config.toml
vocab_size = 2048
init = "normal"
init_std_up = 0.0716
weight_decay = 0.13
warmup_steps = 453
doc_mask = true
train_tokens = 84270000
Each number is 128 + 32 x the weight over the matrix's rms, rounded and kept within 0 to 255. Layers, rows and columns count from 0. Numbers have three digits each.

# layer 3 attention query, 96x96, rms 0.0822, rows 0-40, columns 0-95
154138130150118147073161122117099148100087135094137134107120091086137109131114182092107102127105157115142134151090170174094134142177147138127133131087092096130120168143117116117127131127155119076137105078119134076119118145096098145134166132124174109098141123126147139153139111108066122145
175157117148118161133126102126112144089135150116109146115094046082169104099125181124145096118131145096121147138132177138142164142142122131145168162147065112152123142145104109145130159126158131097125093114087137123117138139136106099150129169139184128123135142083081142136150169135088107120
133167118088127173126101121153128179125171138178135186121103084172144113091101150177167097150124120083123151154158110113165135111121112112124111161166122118120063142181096133171082150097102140124125070150095179139147140144139134154204134164160138094162160123188149102146158140158111083114
128083129137152098109134132072076115167100144058150056153118147123142115178159125104093165115156122163121101110118127111121080142087131129133131141100121158137185103068176115079141129173089116139126169144120052152100142148141134107107130120095079121109155133082106144122092133122147215132
107079156123176096118165112127167110148122119089137059136144141102135169159166113118082167141133114142133079174100125131095122151125163095145115112076104124096160121072166107090131118159157091137066143106135058123099123138105120135105161089098123164126114133085082187117115091107138157128
175117136130099157142124133101080129132086111084091106145111101107160147121133100138119121168086106145145138115158119105125153138085125124128128075110144146112126086101091095118131174156156131171111141119086105140146163137129112159177165116126097125068145165116167150119159091082150163146
135094133164168129104139134124184093124173088091129091116125144100116132152121148070105129145121169125136105141099120148103146089105101111118109116097147095105164109116185126130095138145101149132094156141087120154074104100130178111109135090144143147099122103102150176109122098103134153130
143126104065165117118178154111162142154146099099144119167117126098093161140183131135104099129135105114134037157155087143122095133113154152113121132186090152137154102103120131127117114131104131151109097142153106138135117100094156161084143151139076129138132122118038143142150143116163107152
091112137142141123166150154129141152097139119102095141141115135127162164101115090040152142158109173131157117142103126102183130120097138105099089112164211145153114108101115132131091084136124162150127097174153092117124120117116133125124125144156130170139116085159081096088150061097150074131
159217096052114109169126153154143196137102177158138165151100116154115088104140099135186118180146156117087142117138068051186128107120102169113107164191159159158082106171099132200086125081099186118185081173173194111165145111168100147134078139192100111166145104194126055067182108179088039115
145127160084158076158098125125199098129149151107152066097125194243104073149102110099121166125146197113100179115160127187091089134133039140207145165118110138072097154143070140138174134105091112138127184132167178136126116115160127140162119097117075069053129103139113153143141126094132114140
113120151123125109127111160076149158076092136115141154165135107165116139165110125141125113092077118169146106160148131115153061122196112116128132104139091114174099141153101116107167180163128111087168149110129112096088092164162072147068164161097158147114098107112152150148128129174124163161
134134141161203077108152077116085178116118140103149119120114157152160173151120132109116093138134117149159101161122118078163128129135195182145111154112140159118133161101128167133131042101144112092178099136170150094110156154135103149139098142142115122126194129129128122071134107114092151126
161098133157163083057061112121148164054095162125099090145128153149122116164084153108132144119098155134176178160177132170134179170117135103126114113136114108063108184144067127139134145130092117109135073092143172151118119127155121085192143166087123100163106083102142171134101118123126103138
121130111097198083129090087153153144118141133093139147157129126173083147129136116182111166120103100122141149172172155156151139137143123095123117167157168136077108175118059133160166149111140085139226127107136111136101154177158108177193137113135046101174137168190115133155117150088173123141
139091152125163092167088154108119161115144081072144149085096110210077093119067135044106092102131220121124185101138114095118111146109126098177085132111180146104133183158100156150083150149111138139128177156167170119099101170133146167183111136163110108157129132169122118148152060144109147156
096097131132119065132141145112109089119096157064158093153168171118076163176161109109105140109136125182147127134123117109127103144119141153143177128103107103158153124086188143084135118143100142116085180120154087129126100107135161116087114104067115137122104116078152144110080108139152187123
120096161167135097115173120104131094159082103074135109154156138131116173148155130076086179111147112118150066112087145141098118129147149127164159154092120146149176091054202150100154126188133093103125197149155071144124103122117106117097137113079133152100114086056105176118084095116157184136
157157106116135105141132124156175132116107122140096162121151103120152122135130134146141111138103112093143137141119140147096180103157151109153134125149108128113107143142109120143113117120171096111127121089099165100122134142141110166122153138139163147116124131126137133117140134126106099109
146149130107134166116110133122096169157129126152122155111104141158123094106116141188148107136133137091103139124162106109206122103143106131111099139154098116133093154154105162162118128118085133149155094138108159137141147140146125147152126142172076098173153124152134076144130095141134125155
098118149099169101109137133141144132154130132094126071141117147148098136172140091124114159150137135149095132131112096124127094098113128087138113090081128099158139126131141136118107184146090142161112146170165101139140125128113128177117110121126051158141120133119127156138091052134143182164
135078161156126174105118072094119104149129123078143082123167119097126135140173110068071159116103133144145091136132158140101134160103122120137129096097116120121159101094163085115157141144152104083082153105088068139112126135092180113127161117099140129080092134059097158143094113074149225135
074101103134154050129144159114166116123133129147150115180140196119123141154155110044124168110150131153162084111091129122099091134104147114112144102143151205145182116083166140088136094173121077112119112125190127124154057109159116105082123107075126160093105090076150150114106137109153124113
135088137191164176106119115132142090167139123082181077106167121143140104149131125059089126101125150147137154139154154171098136142119137099164102145096093097125112114108112120103154140163160122112119141140162090127092113130139155103134122160058214151084110131121068162126097096152151165134
142109097190134160114128083087135164115149149067149100143208096131147136114127141098117165114132129087124151187184159111112170141125148083150115163085165104061124182164060124137157129141179078104187097109151140099110103176126097134140115080128177154144160162153123098171122166142156178093
110123125167139116168083123114130137123148116094145129098132139163135147171088137125100150103116131148122156129145133157136124123107129082130120110080147103097115144109067126125114141136134126137159147136118118131098118178120135138165107150134125115088144132138110142116136124154139126153
158166129095100134114181143127107132118156092086127196116115120085101160098174134146142090150159095125135053142125199117115115111083152103130167108232096120168163151139130146116130212140137200136050152100148145154165123032151142126103090116103162184189121123064181127173122152139125084154
137183122148112134123126182131182153144137146220089181108131162148144057039104160154105119153095156065098119077103126176109143112158116120144151126139064116202142088129107119115113148087097118115134122054136150113152127176115115109109153192175130173084090061111119122157092110150098059142
167164116074121101144082124164207092190105193141216129180150167191109167058166113110111148142136176151081135126158094057096147135155126149136130126148118168147055149138119141141144134143141159134148120127177109124124112075084071152081112139132117107121115060121027103130133074123185108105
159143112069113063135086150116089118148080126130053090091098063159144076080128148125154107127149146130100110071182179186127142062150145138181130166122145104190159072125151119148168114122111141160136127046141094136117139102116123090117163109138137111099107088063077100157135133094106174068
131122097171190088129155134155167177115147139116095089105107155125116186159111082110096102161098132161128094178096139149132098141141150111084080080139141175097184091157135120145124148109117086157103116154156113172139114115141145134061154101151082115132185079145141132141205091070133105116
103133154102112147113081143180093136120162120081168062095092078144205196101152125099125122142124132146119125148108150177168108159110184164158121152133193095052047148144155133127142113129131186077171122152125116087147100087180131152137154148071133086140126175147080119084133129142142100076
241240095079168147178064167165138186114206106113073220142061130112155106098167120199255026170145180040075226072161073132178077048069054131033055115150173157073076089235075158244035197092079198173193062253101237202175209121184156213180108232199088052213155120177197044108253080153147095103
153144118101112102129112155147160154143141113150117185124119136142123118112160125147158088133156125086129145101152079122155100105099106124087125151164177139113120104182119136169085112113100127153169111167099164156146145124144124142140115174146099126176142159159135105138187110125146104121
149140136129123127152165167132116116112103144132111145143114138124118110109130119130155080141138134126137133128148119137118134125141128145115121091143131152118132099139120131141107121169121148131125097121130137135141121144111114147145137156159096166134125136154159109115136146137105141108
067065166142138131147138103122099091111131116100124081124150137146133125170142125105071120115079101199144114147101162147076131149129151103156168101113108110129139148078140121086164110153138085119077169087164090100112131135100147101121136096104130132113101119112136167131076127129095158147
114102150154164107129100120131110106109113102088119087126163131154147159181124140069090154131082116149146128141129126173057114136132111127181123111097116136131120153121142124094149134155114129100109149111150118120093105133135130114107156102100164118091092113120170132139095149114149142152
115097117130108141169151201153125123101159153067130163094149151099139155134099123047127124118185135109136119109104133118159076132147149113096101143122151147173115097094067138136080119132092116139129119160099152136123147112184124158154109128134154147071140100135167129094106164127163149104
105091158160162135115135099153140097142121120113150113123146076136145100149089129145065203115101110147130079139114156104091115134156127137138166154111124134142144158117167130108175090184146083120137126106131135095121108096083115163085117146123174139095087139069128142129084196109116128159
151116113127160167151100100150127149135135165156125053172116144127121114129168117095143167134117160110101135097107141123108143129094115155157147182129121102142133141089156108122126120133096121138102145188116144142119170130116134095147114139117120146103166091060151168119130125156088134138
148160114121108116111183134082138133137110128138136086146135136122137087111126163209114065154112176087123137117107083126150140129117155130134129127149161124118144148173160122145112113108105111151187150172122140129173105105131117140165128115150139128113044160156149108081132125114108129130
# layer 3 attention key, 96x96, rms 0.0803, rows 0-39, columns 0-95
158170110078165177175085123134148174136142119173142148131100106150124135118121113120138097139135121107078110109148108079110132134119113136093131174166165142140140128141110163146129104106131167137176126148121150122119139110113164182126101182147089097140118133140115095132194146127179122097
140133137101172105160069124152128132132141152114126090166113137133141134126138119116145111173133166116078120122132166121140140104103099153121103129135166136101117082171126100161096119108132123156158119148130141122118152110138173192140109144114097106132146086150134102116162129134112126086
123113135129152108129123120190106099133124182092080045154117119101108177127166087104145157187172179151095092081133186111137132106111130152163103131121170143112105073084090130156146109126081111180127129131127113130124169106057176158141109126133119113139165110123100130086144129138156136078
109146122149106178114150116105171113101128076164129178085187085143103133132113163163107106084065101133162165163131121158115133161149139092094164101117097112153144179141152178096113160144166125117121166091117146125121092152162093114132167124129142105113102165129144159146106122119149130174
112119121157072178139159134083131126126155077128155166080164107111095119124116197173116096039104055140167133161113117144103141144139151093117169102120119115188136179130135152070133143127158145111082147089133159137118078154174076086125117138134156149116108166120149139108097148126106112168
149141109125090216141167159118170086153144098149152197049124103125089143123050149185127150118125123137158178147129120096181132118102175140085150114104122107041138135168154126159094136134108144143098088131089099135131084098167125065123133171124139120098074172177097123137093118157171144232
122123127136073106113127193056118135067144089174169140084097125158155158129147137176135089028064070095159163175169096114119114190146111146139131142168092121136155160160171120095179119120175120151123116119128158127124084175171075097118153176121102126152142100098174139153126158064095074178
103087111123106124145136135092130152155140089119192224080177098106145089105086181171101160076115043196221136067104069136185113161113132074102173112074147127182180169117160152089169171147136111152136161066139159165104095117141063083164196122100143164075093152125094151097107094194150149137
129170147170097148108139146121168085092159113114141217052133112118142158133116152193116157099137109126162128110111080165105113132108147154130128103141082092131130146153105132115143116125176089138097108109058116150122117149177120128133139093115175167092082130130092154131093134143097120133
125163120123134148153113145176107147139151156147103118132079149123148124084136112134131156229167146149117146081128150115173125094115132142132106129140137126117106118132129110190099113125086109138138134146130121145148170118137152122123094101141159136171150110136084123122132119142141117100
134158090122083146129153171163092151183101106144202055130128192134185148094179172149176139133153116129125149139148188111182156152150136118121136162086141186191129120130197149102113083112148092061140116148163064075095155158127184109215100111113159083144179146126131112112138199155099145101
167120145107139102091081129173055170138121204096143046144116146098127122104184076082140172183165181140138127102155138106169146124125093177147109174169143140084105124124098135137109115148108151109104147178129142137128182104132195136138075075163130101129166108120135124083152158184173125107
148166060129140214170107106134084128122129125124131106165105064091165102132156136129127109146137145120133111088119105131142157133155132111080152083160144129130128075133114102143151132157096150154125204152098104127135144111151152170175106164156162174118155107166108143144136155130070160084
116122151107129111120094117116123097143149139059178099138162105083148138147129113176158080127133152087149104182092173139173119156117117154148162162060097220172101078187110107147134102084101158137139138106121120125128154182116162146165066133162158141197170140111146127107171190139125168113
130099100097123132133145101132106178137139116071148094140112126103112048139084103090139109083132111142114114137063133158108112168102135107093157133026144151155141128126142183107084142097135153093133130101087074130122135119114184101173110143114127124102188139074123118106133164133083174071
136159112146099091099122188165116145139133105111151087121150128149183153157212176152150137044171132102097110187115112139099179161104103095107129185124043144136161167127151117101153132172151146092137100172113182149123125144130113145194115134068134113133078097121123110103147170122132154089
114148118108080123145129116075181144127136071169144186086160121172110083121119152124113129096119057111147166120136080105084110127130140089124129121152113134185170167139154159111113098151176092126121117128199185133127074131166084126145169149150103154142116158127105124140131121139149104186
119140096085106093110114113078171129097174084171181179081106095141129077127121136137142068083110107074127162162146091141132112155075089102110138093140131115187167164177154137129144170150150087161122125149112204117127117164215081128158159139129064113141083153106173109143140140104116113171
124135115098124123160111122134117151141141160148136091147098134108129107115135091097143107143156152118098109111124122124148128101093121146148113130158172148122126074130131104174124125107106129153142100181113117151108172113111153142138087139141109123143172094087134100121139131133127103078
123129088101129145133121166180108091148134162086094082132100135099165141129164078095124143179169153120131106108105132150128116106112133134120122134135201173125124053094111141144117121122085180174123124156108100112152159077111164101140117140105131116097173136109074168108186131148132132086
101123097137104151128157166098154148145154091153121138097124137102109098102154140167115111119110114110150144104127115129120143147130145164130129139147127117129162156134142181106123114103139137154099100138101154137133106121142090096112088118125136144109143141123145104108110169148118112146
123118150092121138110161143090149083093145078136171125094146142132089178144114183157137109054096108146130158177129119156128123139133148103138175081106130111138135169133142159096133170150171146139114156108154138120111096153161083118135156135119122102122108162137169141140076114113102176171
145147179145116134102108116103178124129104112180158161102160091133149123137113139141095121094127107137172097120147074126120136136184160093126137124126111118162146126122120142109137124113137123129120162096142125141138135166157091128121146137126166147115086131125123166154091149160159140169
120124131139147136094158093120145103092125078129136127119145119133111163146141139151139119090076082112130123176134127146111096152148114111135149120093117120152149131127101141095164148141152123103100171103133160113110100147130129156117134114127134115114104132133169132147124141118107127135
089118168101117070108189119129101142073145099108142090099120083124061118172106123093114083077068125111114074173118169118080121126137097119104162080103093093191128132086085116134142148179188148101127170119128133075113150125117116154154094157094126126129080134123173180176114183128060141108
119117110138140136064203078103185106039157042109183170030173117169094172210147177170103079025055096144167102208068133172061140204137134098111197142085084086123149161125142163035197175197238104040119156096101122125077073157102063108115185092053151122124034211124227148219102135073103136179
132093126116147105138119112093173116155140115119100119091149093150129105167112130078126157123107121152166130081134122086113115128121120133108134116059077115124138098137075104083144136126101021175129052152114119148170102133037071100118157127121069165083074120155048130087092149106204158171
113098122106157129080120111176137041116089186114133095150154131090107201106120149113121142164132180166115112112131146117141116082161181118175123170126158133108148113094131123150146079093120106159128137113155107112107134125138142169075123045108135154131183093063088169155126083113160100081
087097143138116153122199159128106143075133081128210126070180109117126124135161172171132157105161101177173154144166161154153085112130193106155105111054118089156130140099124160068112140184149109102071132109140088102127127134111129090137179067114214157129088107139129151129137132160130109169
129108105140078179119216097119054080115086105104107172112163131124139177156126116118093141084110150124159165157145165121135116130136109102182113119142102114110117115122113144102069197096089129162162139138142097105141099099198144131097172121116163111178111167076068158145116154135152101193
150123115164129158094106176141149162140163117157164157049104127106143160137096154184080170094100082121150144124110068120125141123114171150124163124117181097101086149124108134104087102109140141150143113080144170132073117181107097062176114154124198186131070146140063153149114166182128104135
108108130150140141190174032099163087109117122104143165110151099134087098128157145193169165068106070127098159147119131149137098130159078147099143112119149087205072143158143147078115118153132107110164129202112097102095149134204104069171110098157120105109108149164167087091123151094093162131
153159097149157134148097182178128136157164188124074110176061117102145123090109096122170138227149173098075162078154171072166124060108124136114067155150148122108099112151121103213071132087083138165124080170121158145133174106093197144138064149159115104205184093118126095118186118129120106062
138105156133141129112144160136116123158092137144152126097092124111175147119107123136100122132137151130137098106125156118140141117132142079170113146105088106146093105114139123111126145100118170132086166065137120124153104141086160151102123114122125115094163141129175146147112085112151132126
136152096113126134100099135160130143141132186123110113156130137147130084108156111102143161176130150128096122125123112100154138106097126143141121151134146136128137109159148117161108127143131097146158112141128133113129153101118144138121120120157091125150142092148081084136202124135131128095
121118144152100141120133107085149113122115121135166129111159117114132152158101153138111135043119096159185119164129113157100125160128123121148166127102125102134153157133146150060119131128158126106120171097103112118106105146143069111124183131097149152082099159135140145147129126114117170163
126105125156116151133153117098137127109162107121158076131158138161124149145131135126096152067084111130157121144107141145121113143186116125125137136120163119111131138136106169078154139143164117102116132138133120120121116129128083098148124089115134155120127207136136129155112142105132141165
105160134187104129117124135145189173080155130115087157092120104145165155103121126146114178142130049092102133115109116123147144132104136137208134137100123161092138142149124163130164128097127144143098099138167105171107125126102146122158083160138081136143109100163112110147135148139183079108
122104137159123109125131119081131120133138120145104124144133116124134132132126129112139097133137123101138123123098111132127103187128109119111127136111116134108125137118092126079144156129131115121133156130130119117111108151145121130146133111099126094130081148126153148159088090140118136163
127131140147102120115160125089095109097130056123147179136147164122123175163145158207136095088173068142200111155119082143051096148143156091121126125165085138154149121147126150103128114127109157173178138120120143165170042165154114081082184131114142166083113117104113116108142121113177124166
# layer 3 attention value, 96x96, rms 0.0707, rows 0-31, columns 0-95
194108131093110147174193126147103104127196084059104133089112105156146163151069061110115118116127128109151164110114112146140097153110161105061105080159147086109127116188085086128117185159117201144073144157085157167094124133172139104106143122119105145136122165164154146113167069123136188121
105145148191132132147188170119143119113140139117133070148085172149155132107070098131132097100107139119101161133106126072135106152133109138111099122118101106118103162105112152150128154121149111169128106093167104158143144113070111156160110120119138135135126141080133148083104059129154107141
147117118122210121161143136082132103161132109086142099135170168137032093176073157150146121157136089145120087156123082137168142101146148152170129100113097127100139140117098091094173137090126151160150132111070085096133152092081122173151110110147127151105159212148102087140136105134109118159
193117151107088104134106144148142145095118136119053106165141129159185130081128143111107089121141132109109106109107145122139155142145165109108121139079122147113113101132148125125130071147144131138114121096150175141085115089095113131066148154159159133140172162168134139146123141101083093108
102106112058115110104108117116100158094119132160088101176100098151164162149138076074123094122110105136103177134108144117117109123151124143138109136155204120178118167088179174125146115161069075137111139127077146104163141108104103145075103155135139125096175110132118101150164132128160164125
117119103130163146093103143131122101097093102118142112168148121089116151123130136171157160133068145106144165103157124140160112138131169087102105102113120082111183121096117105148128138171114136212130187127184136121157170106150082126143194141120092129139125163166125159077129126088109103165
147134115117174156139098163122133114129203169096117126075132104112155152151161089126130191123084125194129118103099089125118106139125148115147072133146134163164110148125166149118113148090129101161098162147115100105112093109097169144157116149135117120197168107094133132119131153088103097158
156114124167139168113113147112114149143151144159102150145064183083159124135146183129143154122152116153151145143143158182152118107126125126147102111149080135122128177157166114119117096088138137116113123093099122122099158127168107137154177120104128192113131154104097097130199090152193110141
147125162093133119107121158116113099102089108179125121132115105156123137109138137111129141131111141135155094086140127090069122152145153159130144119059126163107153174163158096141151139089098137082116107092103126122091162111074188122129153130131150107132110088178044110083174113093156182136
139114137134123127150157165096138095137134144176143163119099063121082133125166148159130114135083128121140135145125182141129112190143133136149157148094116125115131149131158179124134108139113062146145144119204134104088174075170149143071109122172114111132104118109136081085152160110126100114
133101132127129133127166120161083176130159123125097129145113092126129137128116102143126132096133129154144073115121169174123124102116127152097119092134134119134113080168113084130126106166108143193104144162089073188105103118158145081197127155095093138157139180143185177102146137150124143094
132126140127163121133082196115135119112133123090157115117149189172112067116131138110099117146128120124131102122128122126131107132141123070104179134141150177111134156117035162138183184147131147086143125094184108096105109099153144154108114173134141137147126100146090143137161105100107090106
178151102120128192164135119154160143076124118104161079143149137137129171122146152122111096096155171086125132115172144170134160098178104149149161085131183089132129125122110131145143108146172114134079103185141141176125099153111128155187111108139093121151131098103122089129157141102105164106
106138150127162148144146110131146096131108113127127122098147078148143182068126123148105088128111155133152171133160119150107141094142142131113104100122109089105128138161117121125077151140097115160077121067121139085105130071153111131179097142124114119200130159152100141091114105109131101126
124133116145109083162123188196115083140127119100094136105137159137141118117104169075117106134146122092152128098089130088134102124087171108136108162151187140132103123132139129116131093178156133112068110180099129102145121146158104122074097127117114114096111117100172123128080137112066174162
111157155098111109165136108121127114125130137152167129114156111113151162142167143123136134132127116175126125111104133113181110101139102139102077106080197117126143217135121121093148165124143115106093135161146078087166159124169112131164090092133134119108040105131160118128183082131138123110
107123141123091185102149103134123152070118128119141127131150111110129171146157155134115167135118099050145146120120142138112116141108157161162118067121076104120086115153119146131137087139133106139108095155104147128153156121063153176103140141100121117107112145162093157205129128122102083121
124100103149129143118148116123114150144126136099130136142134077102177143167174090100140109132143125097143098108097145161102123104132119131120147088180105096119081104122149101139139103144133149145121124131058128170101131156130144102126171133141112144101118158096140097191152156127092179142
130132062104161130123123121120129105132167151119149162083133144109128133152088177116111113127154103125158108088135112084173157159126142104107099127165043159128094125161101110134140066133143134135139104066118122145151104131137106049132117128121157154200113171131095085121093134137122053132
169096130142113123109114096096128107124090129177153167155097142110128153081146125141131099120127128142136146127172113108144104115122095130158133172154104226128104163133119115116110141118145155120175109086168116065134136109130115144061133127108134119149129084142099115149107147125158122112
099120131098122192065094148112176150138143136189173119127107084119181155122198130083199139151127100137156124107160119127110193170145098108096126122092132088123143129120123142118150150114133079127127150083178117121130129098127103150171103077081096132166125114099117136109173159125148138158
062134149071107132142161086135123124047125099126107147104113093105094096158139102151166154121103119122108110186134109121135163108095103134126101096150091093076163108118139131133146162204088094156104123146097116165151125161086126145130128097156085161088128153111136107140112093107132139158
095131120087094114156128120102165170125099113203129124128115166121168148147112135114120162118134146180137099135089128156138119130115132086159130167180090112104130138131185110144100115117112152110123116096103083124118174093173121135108093143107127120108125167139083082139112134115110136095
129117147111183088118085086106137105126112199103132069169122145112123121107125141118120141106164151147105104138181099117151162119161150162177121199142060144103121158135169101149151083107114117094175154099117098098146169115055134120045102143132114136096151114129047108131096074118127117131
085131114083095070140128123120120106155117125156157094139138133112119159088171125145141145122110145144124120112170139152158151133116137100104154131089148142132121134108050105116162170147079169134154126102125150070145161088155148122155167107130141185129129143172090154056182075106135130075
130120109123077186111137108140134120093151107127098120096116129163176115163078154119136129128159138074109103109143085084116136122128121157086152119109161200201119119121157099122120112128083113117109084146148116162089115106129153068110144164131143106116055120133124171167118103148170159116
104100132142162083148120157145138141101114158127128164167178062095120127142108155160134108139113135133151129120152108072084132123169110150118160167107131117114077128121116131107115097139130117162149145133136172140145145119167089174096126133164147106128170135150161110119134136094150151083
083126094091092123075144098144132131093092131161145123132100128175158082109102085110129103132176099096111160108109090074108147110139096128179142088128090138144118155143180163135141098092132055098144161101133128097109100093157113087170133086129061102099131116060141159104131137146058070172
119118142131124085151141152157124134119127139180080167165130104065146192142173150076119127135109121060160135133156139131135152102110133118135137114113152115081137092097126103116168081133143148105143119125060196107119107136096133129117167171136164108146121136153149122073110148147139151132
170101174138130111073095141111084154117105125137097090146115073134208162087115103121112126132125131115153110141090127135118176097128128104159119154155065121068178072138102111148122144086123135108164160103155146112177118078102140140129106152095092155123113156165141144138094052206112108141
178156137113092099097097081150155140139078142161138166135139135155157084144169118114106134133112095118112150089121128107140148117156139152153165166076082106187103128126099143127150137077150163081138128179109112123132130158089163169104147147168160158055162092151136130132108174159034100124
066138104125132066155131075128113143129109107151152142129100172143098132113146109119133171127113137151119086123141099095140097136122136181122155144102163110069144118157152163147127092189101090134144151108089140148143101122126151119141142099159098125131150135160142166132099091112104109142
# layer 3 attention output (transposed), 96x96, rms 0.0698, rows 0-31, columns 0-95
173157139092150094107120143161155100148162133087117157085131153165135093154137142166176144030083198140097165101131089148121115109079113102104114088101131116173145102183161115068088160125122130196089144096148162187133105107128141144117147152166069110119095135107144168126116053109123128154
143106148137176099135116097131075114154128129149088149140119150132117151129081125076115135103189112074120099168129161125114155085110113120079172111118072150146115113198163142094158124130141173164093103147150135162168160136171119100122150177122107138127149127111144092129106172130138134112
109111073156156122078132112128134101090104104175125132149105162070119148155147093141072098109105146053091106140122139120181085127150151080134165105161118160140109110057095117150097107106105108117086091082134039182099126126056130138185134134086159184103154132104081111169185133102083137190
087135110091155194081101128130092091090125181130140124095167109200123090094110116098178087132144149085162155105120146111134157151151111142158118144156114133118151135136108125103162114143131109130144111152139134143152098149165127130137177126119100086135089116081129160105083100212100134197
125126145158095115148136107131145133127099175172080151171125132150165104110119117092178148097095165098174158122101137160072146118187122120101128127157131106089191134157158122115170105130107076103220094105080118092175140122123155097102161170137154142147126099113126117086109180092121156114
193138107157142159109169131130118119171129184136063086117136100132165088159144149149116129183150129101166129136087145192134057111077141101132119121097177085158168113124112067119100166128141140172082119127156145162155099138131107127148164096068139193135137154100107138111104166077130154131
085140134101082110166143110151134146158143163105164203163112166158132098067183111177107167063135089198142159125145147109141124099166111107116125146131134153128108127142109148119154141144159169137116110157154155145131153132136133130108121120103119182136183119109145135114112144072125092142
144146127175123097155138197130170126142094149173112109183144115097134137147136123113120118115086142199121143155129155132182106149182095114136129121132105105156098173158115130032103125113140133146126121105154132144156112154089112158166053118107100120127158159146140112123145107139130142117
145159116117146169154105126139114137133106158129204148076093112120113126135145160096134173158126142079141119139123132101115120117173181141133138134102077115098122133066134114135106129098152078111114130129129113142144089177139126146179183122136151065166086118120107204130138155100138123121
110066147123099121160146140121080110169134171192149174122115087087107165117173167125151137196157136118144103108109156128169157154193128138109151158116156123102127131164167170159148124139157056095147097143148142127122107107116101154143134146085182142122152141108192141093132171100112121073
143175109096119110089103193125142078139160107150110114093116136154117084127179129136159155061117133142092171118166087160098118127068078158142136076114154116147121081141133124085097163140141154195092196133113137149133119162125139136136107168161067144103100108155110124126131086125148160165
131055121161156116158059132130113190089157130127119130139105104172167163097130102132149119156113129138137138167088179128118128104149188109161091147163079189117142141105112164182133127120114110090137153142176106124145113125141115101098163108124131134143172142069171195131126105089104110144
170149120071108155134112154078153137107117094139135065085091162118109088102113124156199157140123143124117186105135100154117112111147115171135149154130115153177158105211143116089161135120084192152138120112112108120124124099154120092138160151139128099088110102142127088147134116166116134164
157147123071138140104126159141117133159179176142091101115120166136107152117163162139172125093162141098133217056109108083086068112091121153095105139121124112120129129172135118158135147126123138128101099163163138168143124140111126148163107136127092084106104116093125179153112151106117159185
173100136145110171075143076146144092136149126068142097132168129127154093098157108131134102082123119125121051125158110105132107134115142151079098181128159116135172113111121167096137093130076175101117116112130151113131200119126156138114161120178116119142140141093163137152142096189081084081
126133127153139088170122066117160126095135110137133105200081148109155198163191077154136172178084126135169140112074147146139133135114165100107134153068094129125115144135101101123106103098082143167138104073115136096116147129110143132134094170131109173137119126141193146144151109124113127087
126121113143136170163117137156125135107109136089120099115135156092072082147103146147178136158143109085156159118162091168129145241131144089148098110132120118135120135143143110182110126165083135106136120132130132159128124164077149134131161170126118116111085148138064135152116137154122120137
113188150140137138096154155152146105120119130100132109094136145137110063135138144133156132116078136145086159123180060145145142109137101146181139102145152151165121108164130084132103158166098133159092175071099124138144119133092172113146106142153118087116096109131124104109135117148102128147
116096111144162127087140108093147124148129118142146092141170105149089133072126116156075136101159103166122169098148150080163124116129099126182103129218132115103123126164060135106139080103147116141075113175177139159152204101123102144149151104120104153064069148098115131167136130124153113121
119100146138138125178109092119147154102134142103110150166126117134137161125121133083087088117159152142159106146131160121142137163183172162147145127127129133102108157095132147091131116134168097057142088174155124082095141139129133173122093078106163116118139182110170152106156165132168134106
132125164183119105179168182085114147145116152159115090134087111129169209099131110141129155178098139132175155124122145163099094099156105105110130163111102151093107192214094045138135149140160119162146097172143163112132121178076107126129153111081132168134137090100154113115123134087152114063
127116143137100124128111099126125111146112098153102135133142144089165129172108136125077152103069108130119125141144139157106127124075116113107113155104157123168157076143142078168124155138092126165128095043116129150087155107095147130070153171067110162125077112147074108156139144066148126107
134117128143121155125142131138124132132141122177089099172134120144110137118136144124137093085099125156143122157179123118193132118145124185150131138144073086090104102095105134147170120074151074097070118084102108097100129124131142166119114151139112138141099130133115122174117124151134100090
119081110140145127118146079093176120132089121111117115154121137104127118119136130078080110138169120102150112134174160109166118121192103133166130165137051150091131127033095142102150090114134066079126103150149087117100144132154152121129136136120148107119135150121110143126131217146142117160
107101089164147109119105124104154144116100139158130125170119098132175149168138127128141114157124193110179181152109187155104131144103135074105125116079121141127122147095111117167062190111164111166112122182137117116153118138123135115147099096164112131155119159071187228096128120102111154131
114173115138110117164103117152124164104127146091168108082094153168122148135131118106080141111152158137087092144122107118117191152105151104141082101138159095160147157112144122113108138114148121082125179138102160098145165114160118139165181185146116143160019064107106148098152077147145121156
110107091112160163139135116108115153122115123128106135094174120121096110092140128081140107143151174066158148047104071139150107107162123164105129152129124126168140126127115133145145131181117122095168145133083106115162137124118094108167157087108144124107130124132161166112086168119083162101
099129161169128137110125143110128170124107153125132133134123162104127196111134128079146115146107057135120155139080121115028126149144149097122144152163102156094151134123146083128180081146162120107127096237138139085114170122156100149109073176111077119110149093084135092053094161129113125070
052110139133121135119142124149153095101119137153156077150174108124115069114128114089119125138098168121168124102125147111090138123137136075104116147105192096133145133117152145129088166100118150145114164121118161106182134165094135130183118092117151072104121184077107150139113094169097129144
087191141127179100069130162164166098115144119091087083123164138156134122099156108128126077106133122078169120113124169131112118109113126130147142138157103142095125120071136097114132160123132094113108153158180154148096063180135156104061096159099152083133113145123092140161094147149143133122
076149111142158164113122112113120149083091123099191218135159151135138141135103108122156122247128104099159108154137121120136144174150133110166158110132102106115121129086099109152145107132126123099141152115115120110081127117181167130083125112176165104120142153122126116131107148178102088120
126080102124125113103114124107115139157074097169156132139117143109150116149128164101123154093145096140196116131114135108106099122101139154120113137166114083105128080058144126187166124171093151149188118178113139098086135143143088123130151131119065141117127133156127125102131136072131119122